Weights of a small transformer language model.
Training: 216M tokens, 13190 steps.
Each number is 128 + 32 x the weight over its row's rms, rounded and kept within 0 to 255. Layers, rows and columns count from 0. Numbers have three digits each. The size before them is the row's rms in percent of the matrix's.

# layer 5 attention query, 256x128, rms 0.0893, rows 134-191, columns 0-63
066:127096071156127122125142090124104115137171090065186063115107119110127154145164139140088104134083111134118088182113142114165132073183151173129133137093149100118120120128082079113110072119122061
075:110105198099122162086144146142137156132067116153160179201149175148122083123162093160154125121151145109169071133082166140155152133193172112041145108139124148148168149114123113100144144135104157
075:181133050137105143081182106094129113129120171171105127091136169086110174153060114106128118153105153154104155146158103092089091130143170120145119157156194127135039108080106099182126136117075069
082:154092166093180136110101075187207158170129163093190156110120087155117145152129152105179134130083135135154078102103130126156111078130146160113119141151129120157184155147118149109065135123120160
077:205157110144025110105131036112145103151119131162127124109114149067145133143145129122101160101117147134110209152112088135184128077176118149164197101073170121103149119097109089141136090108112164
090:114114165141155142135112150127122145145178108103186085097135120110124122153158195078125105199118146171124065202141155067151128076168187141142071150114151137119099128144151121061080129125110105
092:107080125154162070090167160106166166089175108138121116167072163121133162143132152168131144135148127162139092159153163085152128130163183105120121112178117127171076188135099071132102204109127119
076:146106136139102136082171060126137124190068105140155176186149197115118113107105112131173140137161115166147101150068081116099123098187140127088166100115131153121145118107105092124132076136117119
088:110131169032116131114081173136123185116075130128135105133175146100113133175104139100137073219174149129137154104087160146129127162122106175102106126162146142116128126130177122095163104138148138
078:142162072122126171082148120066161152094121096128127083187187175164120113127089071132134182195151154151138044154109118157089110136158156110148162133137064135128104111111113115154147069121072084
073:098120128118163115087172058138181052140156082147090115159104174112125108175167161144146157122127174160122135111168131069157094116140107133152103085133088140115071170165127121139105115120150152
080:166184151184111126149121137134138129084176113168126126082070090143117158082083127104102146126104146117084194141160145082163160122100104107131116115108137109145140145104117154085176212093138208
081:151095090169134101155188081164154063161175095150080147168063165089122138130166094137076150044088111115134167128172117169151114057137127101151129096121138143130130141088087088143110162103141116
081:095123132107132155093128167082102154120123103115179156182163139205098068133141106157104104154156175135131000146071151096120163152167140106081145124150110147155124138136174174138129112158079155
068:198156064131069145132120105123105129137116096146123122063173172122132134135096157085087141186112142120084166119107110087120133116115157162159152149161237138067106107100129140157133141108072125
083:112137109118166157102141082124154136136116144085139078129149104115132160194171087126150105145111112126155094133129145218118106135115110135173080163142095120120109067158099065160136059132140021
086:177148098132109119123143075132161078202142101140091141145068111089145133120106122103116158084090090107129231098154059148139094060115100120161157118135177116121084130110100129172095139101149112
087:118127064112163165127147124099116160103130151151060145114159155120148170162154109143188115141182086081143161055146194179112126188094088171149109168147145124099144100144147119173197107140156109
067:129131090110125122127106148126045053085078116141091137071170161099114167124124139114125055098172115085120165118171143142063167164072076161146144167072144108047112089126146110150134114152166121
075:057074202113175149124106155147103132135105113126200158155142160152119084120123149139171090138151156136175041154070179092153174130161143130066135155113101123152138180157154144084107093166160159
084:136142169104104160053139082107192180154112127125194134162140113143102133209096087162148153160144171179130079145057128136181105062173142130112160092171120126175129134116136156113136129097104170
070:139165239104078126133130070169160120146088144115177100173111115089132160176157107131129096137154144157114156124109159152138118091135145151121181099103085117132191159142107106088140098126182161
071:108092142115133093135120140106164187099148142100098158124080106131131165127124170132112100134142116129132164084156156119199101182103148134119076135169156133142121158180143171114149218083179150
067:158140111094137105171136090105132078171082092181058059138105146087135179103129157084132175150126098120122182125175135129115111121096008084126103158111124113135089108132136061124119117117149130
071:147146057112134154096161060195132093102102161139101127123087139060109229167068084143112099150130157099097181117116146131105124113103130138184119155125137125110131090112112078174159099140145112
075:142111140118155182124106130153108143124115099072077090102167085161132073062107165064158125121116101095123160116133015135082115187130133136131057187139165178105102114176136136153117116135137097
076:137135147151115113176131087164093087182092120103143092120156131090115069101149103098124111120087172148104139156116131116106136078165085106136154092043106108115177140120073128095156012126104115
075:187146077199063156102143090103130130184138110139145110127139147142122139109127088130100194156091127158108135176123072117120105094181178096157145105123140153131108119108086120128126119088033123
072:160040129174156088181138150174102118192168106115145111124120174102133154099147158102087134114101074112124150156176168149158134106137161145116164147109204120086105104053098092109125069118133061
071:076107081109181105128129106110091080099127163087120126084113098112130155096147148111142108120169096131130150098141139168064158155084055141089109161085096080122118100126139086108095084180187052
092:172168121150048160136199108135118064165114147141151185119123160062124139136096098124110127096115100124109152124187122100165125092153185130129175098080136124113137177103142127162101151108118204
086:141180140125110131163115148088096122099097136193125114083152115094126145089112192090116134189151138125087204125165118101149121180103128091107096084127115127107165147111138152089144116129148173
083:161162104111079128148109181093069102103099090166103109112136131070129120090116158118113117148141118103107218121169096111168127178090096091124082108148139143087096112115172109126126150126159189
081:140140142164081144115145197108096094113102127201136189119147176151118119079122126140088138140171144139100094148136139058116154186139166053067159113090125132129135136096140134096152164110053200
086:138143188114108099139150101089188155126183123109130143157122130152123148165164138124120140164166127143134157128121128101200074084139144139092118092185135129165215189161115094046123169121136109
077:175139126197108164096113115077154150102121099128123094150102173180136112059098129104103149184134192132098145182156004095077105115152168086129111103139150172101132121122096109135127162118056098
097:157142121153086127180115148149139116171063121174083159147143148109143081094157083083136126074122087061129214072104059226091114101105090131132158126110129121095155074099137139133173120114139133
079:122165209097116134123098174137147133137151150119198116148177131129137124166096163119151097194184109149139087174132233097139140150132169110101108097124059134127130228153183110102101118105132192
076:046108159093130163102135138139096120099088117112180181174164132147109092164134091212116091117166125108159035133063216143144159161136144137083178117124119125156127109136138141145122119188164151
058:100127158125163085111101172102130184096129172092143105157161059158127118109098149098136146121172101120117091101148118086138107161125098094107058161199110153148102143207170159115096226157185112
075:117085065132169104176160161055110126115155143107072073134137135138127126088094158093156138166147116172124145133187106115065099160103090134133086132151125117101095154151157101130112107154128044
076:062135126111211109143103174142119113078142116155105149147121102192114102090117106120119151149154173122139075117152113124069168163118084088120157134153107126154123151162143184134157133164139140
088:086149170108100145114115204100082146105053138113177139114111138073116119108094103114111088202175164133154120139115111097101133185153182109083129124129147154170150108126140126102134133158153134
080:185173116154073148136104099175100131176112110169153121125142132097148137133156127108108115130061064092134172140156071191169113047138172154143145133113170096079159086103142121173115097111082169
077:121117124116119127139154103165143081140077146106124227163104121134129148159111095199143112072158124125150081055107186175147158144106092137084131130139126125178184122124120134155110123175197137
081:187134136108096105130149091187176145165186151153132171114134104149119112140095155118114153080082132147105150108156090093191104060136163102133150080204174126158156167115136137142105160101087191
087:145116036147082113158153121143128080091183105146118148081078082141147130152094110161072168072097147126122118119147109134155140109137107154159141111130161099176111130116136179148094207133134140
078:103158064119101146150139157134066061073101134112060127100130110095128144153101078118107115102186148092110166067138144178065137186095066165156161153114142097132095074117120128186151109176141103
077:146151133128091147139135110129144070143101152122145098135168134095117132171122082101135132132096151171127090141154177142097123106155145120156186117080081133143118125109123109148117041132079112
087:157129154151128118149095183127166145120130104160115117119134124181141091051171144118136148112093126092126130132123102160105138114142124091087132119091058130139195164116117149079137148097100140
085:044092173075157151107108170155110134114121148077137176158114097141099136185122139132152103101196144147172065086100205139157147194103123143116136129132137126169122119139165148117118138157154174
083:127101150072172116104111195128109192073114178137162113123127123164132145143081105143136091147152124115122069139118235111079155145111131127103145159136080120124074123141179117130147124119100165
067:069080145101141158182165205104135175162128133103097137182161137097129045084180146068174117129141089139174105109102118115174091166108183090089106128174150161084086136101155129108121145162139109
084:080093161089156148110148122196116120144100154173163206141115169089118139168112114193119082050160151117146077098098217093152143135126109142085151135132155111157118148113139151152105149142162211
086:176116156179116129109100054162158132138148080103147099092119079136152167117171130106126158123062137125127168159087088196156126077140083120145086124070108144151206088159106108089148111104123108
084:076133078113173087142130157109112165058170122135097049087132127142104137136181125111087116141106143120095151153132151128104127146086105162201153118151138104106090111109166127149155089159117075
081:142092090132168103131128099107167115125197139100110093160107170150154176147139163152110131096090055115110151141140156134161136088113130160196123118120146106048115112123114090125101172102135101
070:106141168051135133125128121106156151160112147143120182111195125104112092138134141133169134138139129117144143086146126061200097170088161101103097072184155194129100167158194149154118146097158174
# layer 5 attention key, 256x128, rms 0.0747, rows 134-191, columns 0-63
072:119160091149140119051143076073124134080146133098198129093129102073121115108095140187145122170153112149108134144094131115160122107123180094118060077113131140131107096123093117106134122147172099
085:082095140107130170072120115145145127156091103145158128225119148133090113154166106094171145109130187121134064151116149123171175156144175133111190106114145118160112138136118113153123153081096160
089:140142092183150161100183107089106083112135198156178147068143159105106120133055136166140136107099126158131147093095117135083104137143120117148140133135104126098120103082120120120112120122126116
087:101033180121150112124169108152174086170135166149175135110143099136116085161147077158159104128077173127156057074094125099184118081142132130099094044153101098164157121159151196087083125125117164
081:118160132158094153111139067128123072120094156148144163144115130111126157099138162095155107149159136173054164195100128049167122065151155098130067109114116131083138048095114092145167099183155132
097:098089123164140140095171121102119148106136125123177119118176090086121100185118190126147094218141106157129062157100149146169121109152172119142062098182149144110125143131160096084115116134130150
108:087088071127115088108128129069141161087163129149148121148163178120128142117082125171189180163149141175111077178163196114111122097159150125120149128136159139172108200135120076104103154100125093
086:084087115134153155078146047123118125167078120125165137215114165153093130122096142132207141122176152157130087111096094100122140084165144173099169084092128149118123058127121111155127102139148111
096:130118119117117144144113143159102154086119129130128098142147120092083134216118150128117080155158112100159129061094169184143137161133140227113163134139203100096119149135158115108162159087134166
087:121192105138149130099104088107170135132116102160163097197115195141099099157093105139126176081150185128146132134100135148102131149181120135145207129129076187129110095126118139118150117127113094
080:114082103125157076086110129197174122130165115169065139190112186171164146143102138100151187115140180148137130167133162052079102156134074146157133126169118160166100095149130095154106099125138154
092:182135162155092097112124149125111102113145137182128122078136105098122161081119138120076156171110149107094142171179215090112091091115106065138093145096104082155118209121139082093115146126099171
093:138100119163160130160150132105159091138178149106103204102136177127145125060106118110118153086131130154096157141154132059125106084127110101147085116091094110129114093094102124142079099151119094
095:107129132108090152041106157113130170168089077138143089190157104167118111215161113110116172108111166105135060153126127171135172179166132126114175134154140162180119138147149118160130133102105144
078:212160114115131151073166106131084045145160110137147116068136096094094137156117216144102090147076104134071156116095083140171141101144108128159085132145108118084153047094153109120105129166138150
097:137198095149160123178133140138197160104167174087152134098113171135115132158136117154115121135125164109182135109052157152122112176117128162130123116129149140138115051170108153091167113127158082
099:170092161148166089128158101125137075150190134131145175112099140169153095106121175107094115050120119130130177121122086066146076042111098104124121148120110111097114075119120124107069120158136152
097:122171086109149153185102160134119128129133109093020134112154154159101190152145101188157085121092117077169181112104150183111128160092060208126141173126150122106146105134087152133160130102124123
082:157164111147077121157118150098062073078085157096086105064125134104131178076133159135126109129125064082112163088147124133066165185111109137092068135090120093055159117107099144178185124121126122
085:087063115118113135074113137107124139181100120104133092186116083125100116118138116101213111152166102140158060124115135135132184154120182120093106098136155155139129183153138156152166142149143145
098:093122141143118133071153097154195112124094131169213134159118106117064091195135076145170173124113190160140081131056143110194118109145139124129184096154115114167093119133145131098101144097119157
074:128124177136076154133100078139163116083065136126171118181114152103149135128101104054169080152191120156110117142096140113145118126110181159122136090121147096110136151144142092128173138156175187
079:161060142093136075131113207161131177125173111104097116076167121149144138169149093123109116144097082103167136129162172125164109132113127146128169159180183089175130167157163094077073138100110099
074:126092114161133112178161135090142099139137103143144101104149176120092144071131169134119136090115151130131181144135096077076120131095106122085077117095116123087078072118096078122138089147154163
080:196163115142130142138119092146136092077146209140157123033099156059088176098069124187112124145128166143061174070089143110105120173147115133137086124091143122137139081117122116125174142136156155
081:168103164122168092141106154143109151146130115081122131074120136176174084170151157095078126082107088089202144108095114150093097135150100157140109179152143164132112076170140111108063120128105116
076:100143130165142172106105098086138099113105137125163120150136081093139123089127138057153125127174151171150128136061051087167108082123149153108102114079095190110135092121111131136173094163146148
093:135159117156143119084169079099158113136115113167204129139152145149095091129117142155133157104147156158133126190109110117125083083159133130156197127102102183139109078117141098081061090128114103
080:119103153166158142158208117059103085104154166098188131121164120110113106077085189116133102163129083143095137119154141105164133085110173113090084115113173126056120114120087124132132150136167082
083:137142107154126133154142107100078094147119149081097124131120127088157176064113161134176122170155111136108134108134076158105156129093130127117067125106152104103129141126094156175225128187163102
098:182102153139100166112173093120106029179102142173163153110135159092151094105118114124154128147107093134086141153175130068153151119162142082129141062081066104113141105087139122159120120145125174
104:154154129143117169152150132126085139152099128178077121124148133089115163118137165075117113199133086100102195146194152125117113147096087103140116131116148128098132169097160100118145112138127159
093:180150093176102123181128150121077145097109086129082146125164172120139138118161208131122099165123069102146176188176151127076119170108110099135104179122174124090079144095158082142134133126131129
098:152158127130072163079138146107109147167074104199121084178134139102109136098134152105133170142154131125056124173206127126109164146137144071114198136077121176127139144058158080145130138078081164
098:088123142114115141127135120145171139125111106113110166150133102187129156171118089117202109174188127143133115186132171114179094064147142126123165113175169101178151171138150087094118121139118122
086:153149123135148132082131130157132179123088074160149140135094179169144138116107163092110140140160148139107110191126093119086094119161126120165170135140146156118135091130158071111101089136104078
116:144157176160118177216133171152143085149094132105093162139140159169105126076152144082114108081106106061144177100078079141125117107101117164110147146070129119067133065106103161151157159126119133
092:107124152100080133120119151125155146124115113168139055185156107099127095179110104109166126196165094139133082143171216119158156148149197135154166130166118112126139221132134125104131137102105208
085:108168119083070161107106114133089151130121126108109134195110094111094138167144090142136145108139146126100079114120176172145230201131130152105135140118165131154120124161125149177161163134140156
068:162109139091149083165134181143155212169091105095111099122168121154146111170175146155105148139139099124161095127122135138135135145112098159126141182158129119153116150184175107109092090098100116
087:089139110148170144152125176055104159107172127105075113157144149137123138085108135146143135121138103152170163098133065134087099163142077186120147145180147154078163169126083129096179094158120063
085:088143129088127101141088175166123155156162105166076107157126130131133139092159110108058194115103178127110140100161065133050147159133074120121160175147149114149153173157103157142134152118114128
095:150124140100091166134088150137094201111059093149148138131097124107132141175112122106123112181170112113149100127093133156084141158138183138114196126106194141146121140120142080153157140115149150
092:154150153156133187133181086113112075126119119133154143121119139143122099114160180117157068128069088096099156133111092146166113073118101108158127103119135113066156065122152139110094097153131143
085:130129128104101128166096122131145109164083125080080160154112123105110157128143084128183124107135130149119124092137110115126189128106161134108135130130127135155186120135093152211150097128196162
087:144073148081154111106155108170192088166157153187151152118148096147151102132119102096120131093065111156125103120161116084202092058132115105142123105170111072133153138114161145100057097126103177
098:185160109144089106102152109099108124113173140106106171067124087095152154097152140155113154102072092142099162127156099119110138114136125082153058142114092085161143136106127157139113136159145133
090:147215106106082139150110144113077094107139155083068143066103134089139205113142124142058122127113118105103197093106083155053176173115111143113124157113140129110128105091066142179194142169178128
079:119160139169127160156132102085142083132145154147207123179120142102136109106130121086118135098145158168122135114074114126136132140154163123139144084118065170065115107107099150110170056142140174
100:086150137188130145118143137083163122137121094169118147166183121165122083045205133087140125166095113105122118146152097132138135095138127100104142069082076127133126152095108151127112150139103107
098:124093146064087115141071161152141168187155132106094120158124115107116166190160073110117118132149119126161078093101149155139163201135144167120135127161176144149146167149130125175143137124145175
094:077141135138122122106129184118096137080097200154164060118202133109071098128138086171123101151117132126132103096152161170103170161114137163090146123128125107093143190157124184118176168080117139
076:105062107109175152176107170124110162177146078119124127170158158176168107156119122129098139092111099094210097135106136162152113114123139165129196139167175157126085124126150134112058133105096122
098:120084136111095138100137121163106082176118154148114116124124133101093144142128072115141123090090134153114069094168185122125198163112144149097117136132130104147140193122137141168118133090144208
089:161140161158135144116133091144191122106117103126175184060141108151128118077191124110145107141131179095128099145109155095169078075123076118142054117091109120145118071165167140070127107140122092
093:080221082158134143131120147100061148031178162141093128103136112093113152123114136131088102116119112131109177097129136178088108177077105152123079149134179137084148134144139127127152152136137084
091:103117118147129132136170106086123131076174148067105143114141145110132157101104172157155122131122095151032148155134175101141136112122135100145054106146101088089134124111108103143135142152150092
078:170059125075154127134100154186132157161124129142093128140159121179170081177138102122121130097083075104192130119156182106139110151101101136128184170171171128168104152123154121108087127096103162
# layer 5 attention value, 256x128, rms 0.0577, rows 128-176, columns 0-63
091:160077167108191108122147130129157122133155154147122135124132114103123161058113157174098119145152096157119162104141121060167127186109137149088154122086118123095108096147188157077110119150125110
089:158170113188118103127112097255121177126140136129076146123142137061122149161128139178125142157106157095111148102113081055166118055108132120124108073115194128142165093112178094134088106121133160
086:100149110092084129128139111131083105102110088135113144126125172073131056130100121063154099163134087123113135138132153141114103111137085185153165088150180143120118095135119124162129135159084238
098:119141132188161133170157089052133117107119095109150094153145099148130065129151119161065118113139126134106135110098054135135118175117080096129103124102058129142130114114078167127170047128155046
095:161162145174156123065133169150148121091127131102138080079123127109134146099163067094160128184140171137099114198114134132126148108111081160154126103106111123066124117153109106130115171124177143
093:129082162150163152151179144075150176152093200104152159106162105156145130059145112110139124131120115130108105126091137139153124142153114146072051159144104108138162081122082113079152132118137059
096:102149108110168180078159103157144116120112177142130166141140143168111147091076078143115133085125145135110122102091120117134147171164082068138138132129103149100115178179099165112140161115115145
100:108138200104126072152077151176144159136104108073115129138119146157139150123120162098089157095134151127164096160114167184144144094129104199081112150116164139124110101136115099127132155130100067
098:176140199064096105168110165099113190147135134128129131162146109146128121169078126144113175142111076148167088133114148163140119088122215084062086083144147118136132091098116091130109084123146088
099:115142132081131174133196193092070117132062096169126193163132146151124160111140168083093153178111177099148099080115096141140108106146084063114128097182212127115122125136151127117092099125142213
100:123101145105122059237110123106133144140105132136123099181123143118134120110131221186111156163168067136103151133090115093115101080099104121099127055137056108116157119107134101121119034129125119
097:140162133152114106153089122112061176121125170146141084110061085104139136163131190128118117140120101119164139130065096177144137179124155054120144110172098124111086129125161138089106109113099095
089:112112067075071173083142160075162177123175178137134072139142142069127140130107079108132158155081125138126112209092124134122151171118135114132151089145155139113119136160111107149155136122103165
086:078012106205126136130156172162177178118185109119107174150148176136127128083171143122056115157171136099105104129118104136104154050146108078093110153098110135070117073137106130155126107124171109
099:147151107183097099083134142117139120138122103145122087141097151135107068066132075161107134066076152141154171117130119124097149099123068141115132101103087128171142146147082167175139086143157110
095:093095133160189145090171131068101146136164172125116140124173171145124138103106092130203113092124164132118106132078138086150115058103084169088065140121123137172162088150083110069145126134098140
092:139089155095116104164192074019143102116106142129140077094145100171155130109109197170168123115109107138136134150140154076153109101141110192096082172114087115162132121139113124084155090151103117
087:140156141045122136105165177094213111129114174141142143096140121114102129099082180048147090164169211159134105166154146106138122157119146135120143102164152141149122110134155112102141093138107143
096:136149200138127112202142162112130101141135124086102134165073140163127144165135082155147117058137078120172118056073122173115133152134121140082118096125112134108161141129102108125134165103155094
087:137173121185140165169117073103148121118164118132110181123139106145137181218105120124103117183139110115126116121143123152080148154157151157146093122131096098092137138137154135089100181103134124
099:085108125075140122144163070078107184106172140141148066121150141158143187125108067107092122098150157120133121157183170127134122128185118192106068151092117146171136142137144112123169150116115106
088:123149095094158134159103129123069132114137075209122169134131149108126132177120133054142091205122089100157166135129146180108131157159114090177112136140153146151107210119154121128076119139106161
095:115181154193166139146104090167083136154102189138150117106132096103128117130120153125134124116143100152104176204102110084086117105124100132141105150102080123106157170123128177131186088132072055
093:136195092102081124135050165121141152141154129141107069151113104108109117222097095116086149160087178128163148199162107182128185151137155071175135108158173134090160155109129093151134167111123163
083:140189099105123130168155153155115098157121086132123116136112126080153183167114081085137112214154170124116142088132155100184118125103093109112085104077142122127115139131212112162123047149127125
086:135083144102154082136084113078135102114137092098113167133105160181126075177165095149212130148164133149104111125093125151145133121136125127138067131146098140125166126106135187076113173135175110
080:163055096122118128108116101124143152088138087166159093074123134141125091126137135137121109124093108110205163159120114117146133189098154128146133082093125149172128158107093158109164151110172073
092:144116161111142114109171178167209081160088176102136161120143147162133115059045179181183128123088051161138126096107153125106115160124134134130104069154065113165163135123142109178134078104122146
085:117162085123157166098181168129121082162074163134137097106134179197128124111226000136121121108142129082144112116102093177084131120117143079159111126149131139072110104137079109152181134107165134
100:108125160140159120093141105181080126107097120113114083122139137078104086074130170068151110140159137134117146087167132055137100048115158176163118083173128150080167140120139126133124064123139180
090:152191171130144128171103107104134161150125184112144079137156132096145139068098149100129102165124165134156089107187126128140115126119143133117140152131143123106118116131184078106143133141168084
081:120101120125075137146177105244091170117114126109186088111133148092125134118188123141137099116098127133088146161084103119064118115086064089131133128153129129155151126129158148188149050117084159
098:168093070120102129164128108125122120154154055110138090151105137129110100203117065102117139138147191130143094186121135166068134165130155097143099116132154128117161210143091223125142155098185104
087:118186122097086140091105098117201120103127101149137111110133152144097181118136107156089093012136133128101119109162095132107148117104087231162127068088112126179119157165125090105152169113155119
087:141158111162042120163069144062149151092138121167071145142082123129119109199161153122206169173116144115162079179104134158104145078103172127140146134103164114143125110114102099162149173093144159
088:136159100110112130111121154065154153143181115151138069133115084095123176188120159082094099184169134138095090164099141134108143198143165133104167074097056156114116127114124124112139114130106143
093:115121110159107156150163088173119150177141183119152065142098102122137153156130037115102128086128166106169104120132120148091141124170087105081066092148119131235167104129130104168138120121107148
087:117089104132098146152132104205131084130057111141099105092118136109120138099104160171081108110098129113069159164106076108071124139131077121150137065069133103178168164133146137102131081120116180
091:163169204103167151189148141110162108118174082123111202148109173170136208093175161097098123090157116109129079091158138176108135103123106126131132094101096137126152154123166126125127090116168159
098:122121138126130105135134102050130128122153131085124123153133141130127130104088115145143161081130166150129129127090155041204141202127076148142102163066140139186160131114112138088113155136140035
096:118127116122158128128121153117068132109172158127145124126114105087133168109113123097121101140125113135169147184166140128146121148127161113115180194118123137055085187132109172131143095146119098
091:161045105061097095082085139189100148150117100124152175106120128123129084142051134126106134142080118117151114143129108157120123162150067127141068081107103122178118116122127178129103136120151203
095:172161143086134130098111153117064188177146178175158096156145115041120119135087086116133159163132144137127111163122140136148141186146171082159116103111212156120143091124196091138119078161117146
094:111221089205114150131175081169106099123123100138106141125143137166116082127100160128125116110122111124128140142114108147059119131153082072101114167192105142152102122151121199158123109132098203
094:138190135181127122152135128083145116095133124101143139146151156196125117117097172085182149065154136136140104080182127149117140126096153191147099139090119121092079134123105125141123224120182086
098:118120100116175154095122125142119137097126088100137053091169131148114099094131119101057096169145172110117162145125115078079123138162086088165118088116114157086133089139103138152131073137092137
105:138128101193090138115173082144114139133074101112123147151123117164136073085155144146114113040104163114075122110109101105099144122153100117148117123123117144178116095121098172158079065133106161
087:086131092069108167090169116079147109099152173101110169101134149162144132103168075175189116076199177104153109142073152099187126097079066132116136196157134123134142151159080126081167182102120093
083:162135152197145118171136123148149072198112124195134093126114154101155126105125189164160146161111118102169098091122136162112118130118149173074082138164100097238095079112162143139093126139132106
# layer 5 attention output (transposed), 256x128, rms 0.0734, rows 128-176, columns 0-63
086:100187115172095159115107143142160173110122121123143132172149152135145092176140104143160124068139125128149092102125062159119056101146154112169100123181109134156177085138118111142160113117119092
090:089126141096105110130148168065160151095153113148190125164131140170181092097125118102073096091141100143146121179120139192081104170156144157104170141114091136132101168179102140058125159177114101
091:164081148155156079150136087113163155169123123071146130170109079162125151104158134146118181125097152158147146164138118167155198097120169083124128111120092127156099157129104123074089133114165088
101:094107141107123154093129143173149120136108167157137165146116107081101159177109144146197076130127138139120156088172193104139219138094151166138162137142147062106109146138196113134132152099138199
097:099103107141138162169108124092129161180128128088091162162141157157121138156130170140142114091101147137210159051130084064094096159142145124156114144153150095162141120136105142132147071139148120
099:091203111102120141133089144173111100063163098167053121159095152131104136203096135153126121094168104152134144085155131130109143145104132108161176151109091144114131109098171131191134129127143143
091:159124143157147068152119139067116137076169094106136056136127097146114146094160168102127181162159089113118137131122136151128163087090147126119078138153134103126135103104162116154131149177162102
083:156145089144128176126143109117140103129162130126133132086115114138084153155126120145146086150133117108136150113139100099133000147131122103182137142153127169135154136137140155149125088028107109
105:137179036135137122135140125177126061082138128170090139055107146081166136087134117121100101109145135069085196124132124124108146184123069154147154162094093123142146139121131130101137155189121128
099:158140113159138040117139043095173140095148123141157050088112111115106136126075114146152152091122085122098150191132117182163185121094161117170132125079086118131113144165069128103177170142125069
107:100169128126089193080130127170107103119093123119150193092163112086155108173142097130152057107116173135164113125158139160145122220174145163144143151107125141169133144167099146115088165169095147
095:113076109123107154113146106156190089188081096117128140118171168095134106161137101130148148116091210077103115145180178094117119141168110190142123124091144098136124147156094149149119108166141209
086:128087143154124066142135085134076093181109133102109146114139143101228110085186150106113104116121155158141188063158111108138180105094131153130108114104152109132146145071140141109149118157177155
077:116206165100135126174109087075112075072128153106128100073131108125130173148155133149171083157154111137149157116120203179195040152104144134143110136173129146157145184115179103137148148068095100
103:122121124067169158136106137153149172141112140077137157148160092109147149176112197093136089192158135083106124159101163153131126173141128180151099151178158146096091079154193078081088127135168110
094:089178163102113136176106091130114091097072091144123162118100115119096106120158160137077100156184103125107157114149120165162173125117189109149181097110157114056138186061190175173116179099169161
075:094205126162152146123109182192094086163102131128128153194130138119054088145160100153113146119182099137133128083137100161124228150102154097118182081106148071109135138106155169129095177176158171
081:070132070173112130123132087121058116122149142070091109129109161115183114115158101176152171112112119169126142103108026102106167122152184122175085105099178078138178165083092143149132146158118123
099:117159095132117136070145115145124147096128127165168104037166127072130133119117194128131119170123182113075144162168112087137041142149111114180109122135131108142111118175128138120102119157036140
083:133130130103124163121136215149080158093133139169112109136113152165077125065118121149124190058134133116109126102129161095119092145099093130117162161108086174149103067099099111185167084129122078
103:170159152143127162138086156119094087161108129095097153105121131152063070125147191158132191154145108152097133104127112085154144103069132093110156122168166101065167109077143185158132113093143134
085:140090158136115107089175096137174102151095136095119102097119131127118124110147123134125182115100202104102069197109138142135139080146121147093126114097160143122100096142084117131095165084099142
095:114036146065126151146100147139128104118101101103084196189129129170138104161123120136131123130146157145124051108147164093148192141145144146082135125134149148117119103116123102126049163154211202
095:154065109102118116121180139171113106171125149110143147081133151096185137074163147083145150077113150072124127135089142085088057139138055189091118137106138113176112120171108124083140088163102152
081:111143122124106125125145083096195140093141131137122120125154154148125057108127167123088152111113138101118145210105049179082190102129136121108132153107157167124130119141092130083111191112104115
085:101201140150104151137162176160121146153090146160146097074119093084102142138135160134114124103106119111171183071179116131137099126098152137143194084112134058147122111159123120185128075090092172
083:087160139151114132114159143151165115201105166080133139210131154113111123159155114150151117129138193161069113095131167145110116111179117165127158126158132073131099094125175114163092114134119204
088:070178075150138119160112120093065174070144110126135100153133104140091122160198082128107100154212172153124117130139082099116147141125155110139127169122129142126121142139106129102111156212103092
085:181087152103175106183094073106120152072177144121092140135110085113087173106068187122145121159105102176108169124160217131154188129108128140135138124108098089143106178084151111136106190186111126
100:108118103103104157144119133090150165118097138099150180144144104150142098145117095205095138149107146175127108170101163179148187178152167106087115145075124090157125146104123167133111163167145093
086:110117047115118184089137139114095128075128153120111179102103146159111116164133111166125166108176144137116174157094100098144133136162127134112085107131143130139176128123069174146096126152100147
081:113132126090153129163092133043133070104140103133074134168112132166143076150142129112120132162146160173128129104158228141160217138128197154093129139083076153120122177103148117099087187168166101
096:085121121156121118075145127118155097124116151147092115109148110093159161100129210100142131136108098081095199104131139121158118128115072172124144124112164110136127016134135058141140081138143154
080:118077148174174162086132142124090171146136140100142153180106109143060136126090184111173120175124142133138088113090107091107028144138113104131122144195149199092084092146097124158118089071106080
089:156130110094157084095170140201092096189144170084188122063143146114159153056114139107089098083132127107122184107110173129135074148142084168113118133133114190143076130108149092121092097121094109
088:158115132113107130162125135184074105124118145125084190107137175115212082095113114128153155072094139099138215062155120080131189132084115137137083186144154073125113111109137117151155131160139118
099:120103132093144093126108151064099096050152128137079159109143133118152127092131196119114129176144092133061160145160191116126149154072125137130155149102153177058133144125131121095114143147147106
084:095106184128137114115121130098123161178119107078152127220164102156117110158149138118170143126119156167176036164124161128164117129151154127138128150161116204135105109182093115109096158096164123
089:105162094135117146077102149127065181090136149126162079087127085124084108163088153168152125153155184168142130166113113063134065136141140121170132159192149128111084086175115100146141161096070053
103:106169141137099128103127152165134162161114134172151128119137127106120101142143131120123108119162101126133153108127047165119103070147155126121176095193157059075149095137167158141191097091154219
103:166160120119079169108132116159177105146108120112098141113144155151169085187161103131124140119108184120119112130091082152111120082155099149126083094148142134159151047111169106147115112103067134
092:097172104158143104156171125063181141118119103084088048171096106108158128129173122092130126134149130115119167137158151157125111111102149095158193147169114168136132090166092067134147064136153051
098:123051086154104100165123095151181068119125112110055181114100154125228120107163136112128129084084133106122181132158121110098140123108102143112151103112123117126153152153037131138135159122157156
093:133042172085160092152100152077120142131114123111159082132129081139080153114142125100136154172132130112125103120143187116172208131076163155149147117098122082106103163133150096091132162156183083
110:134096117159144139063144127136126155124130149159153128079116129086107177097119099160148085169084104131108173099079108094151100125138109087132148136143124109138145140110106135162168059109086117
093:137093140139168117164121100085125100146105135117107159185118134113083138141116150155178173118144098159118119107136201130158208120103176137102104173135137043140127174108133123085129201156212143
113:107079142101185085128110166111146131123143116153168095151140103105102170164085123122149115177145072147164124149133220178153192129085158114115157164118086143091103162164143089082160168118181085
090:149161177159137097167110096129084114103146134124136102155124112161069125101133145098088127145128083157101146088151114189093158105147171127127142058121120113102126133060211154183130153138134164
078:072141111101116110126087139122108195106111154095111146137144117147066174157130082133095108135132152149150119167165071107159117164176145114183158122085150102054135150171100126122148151119139164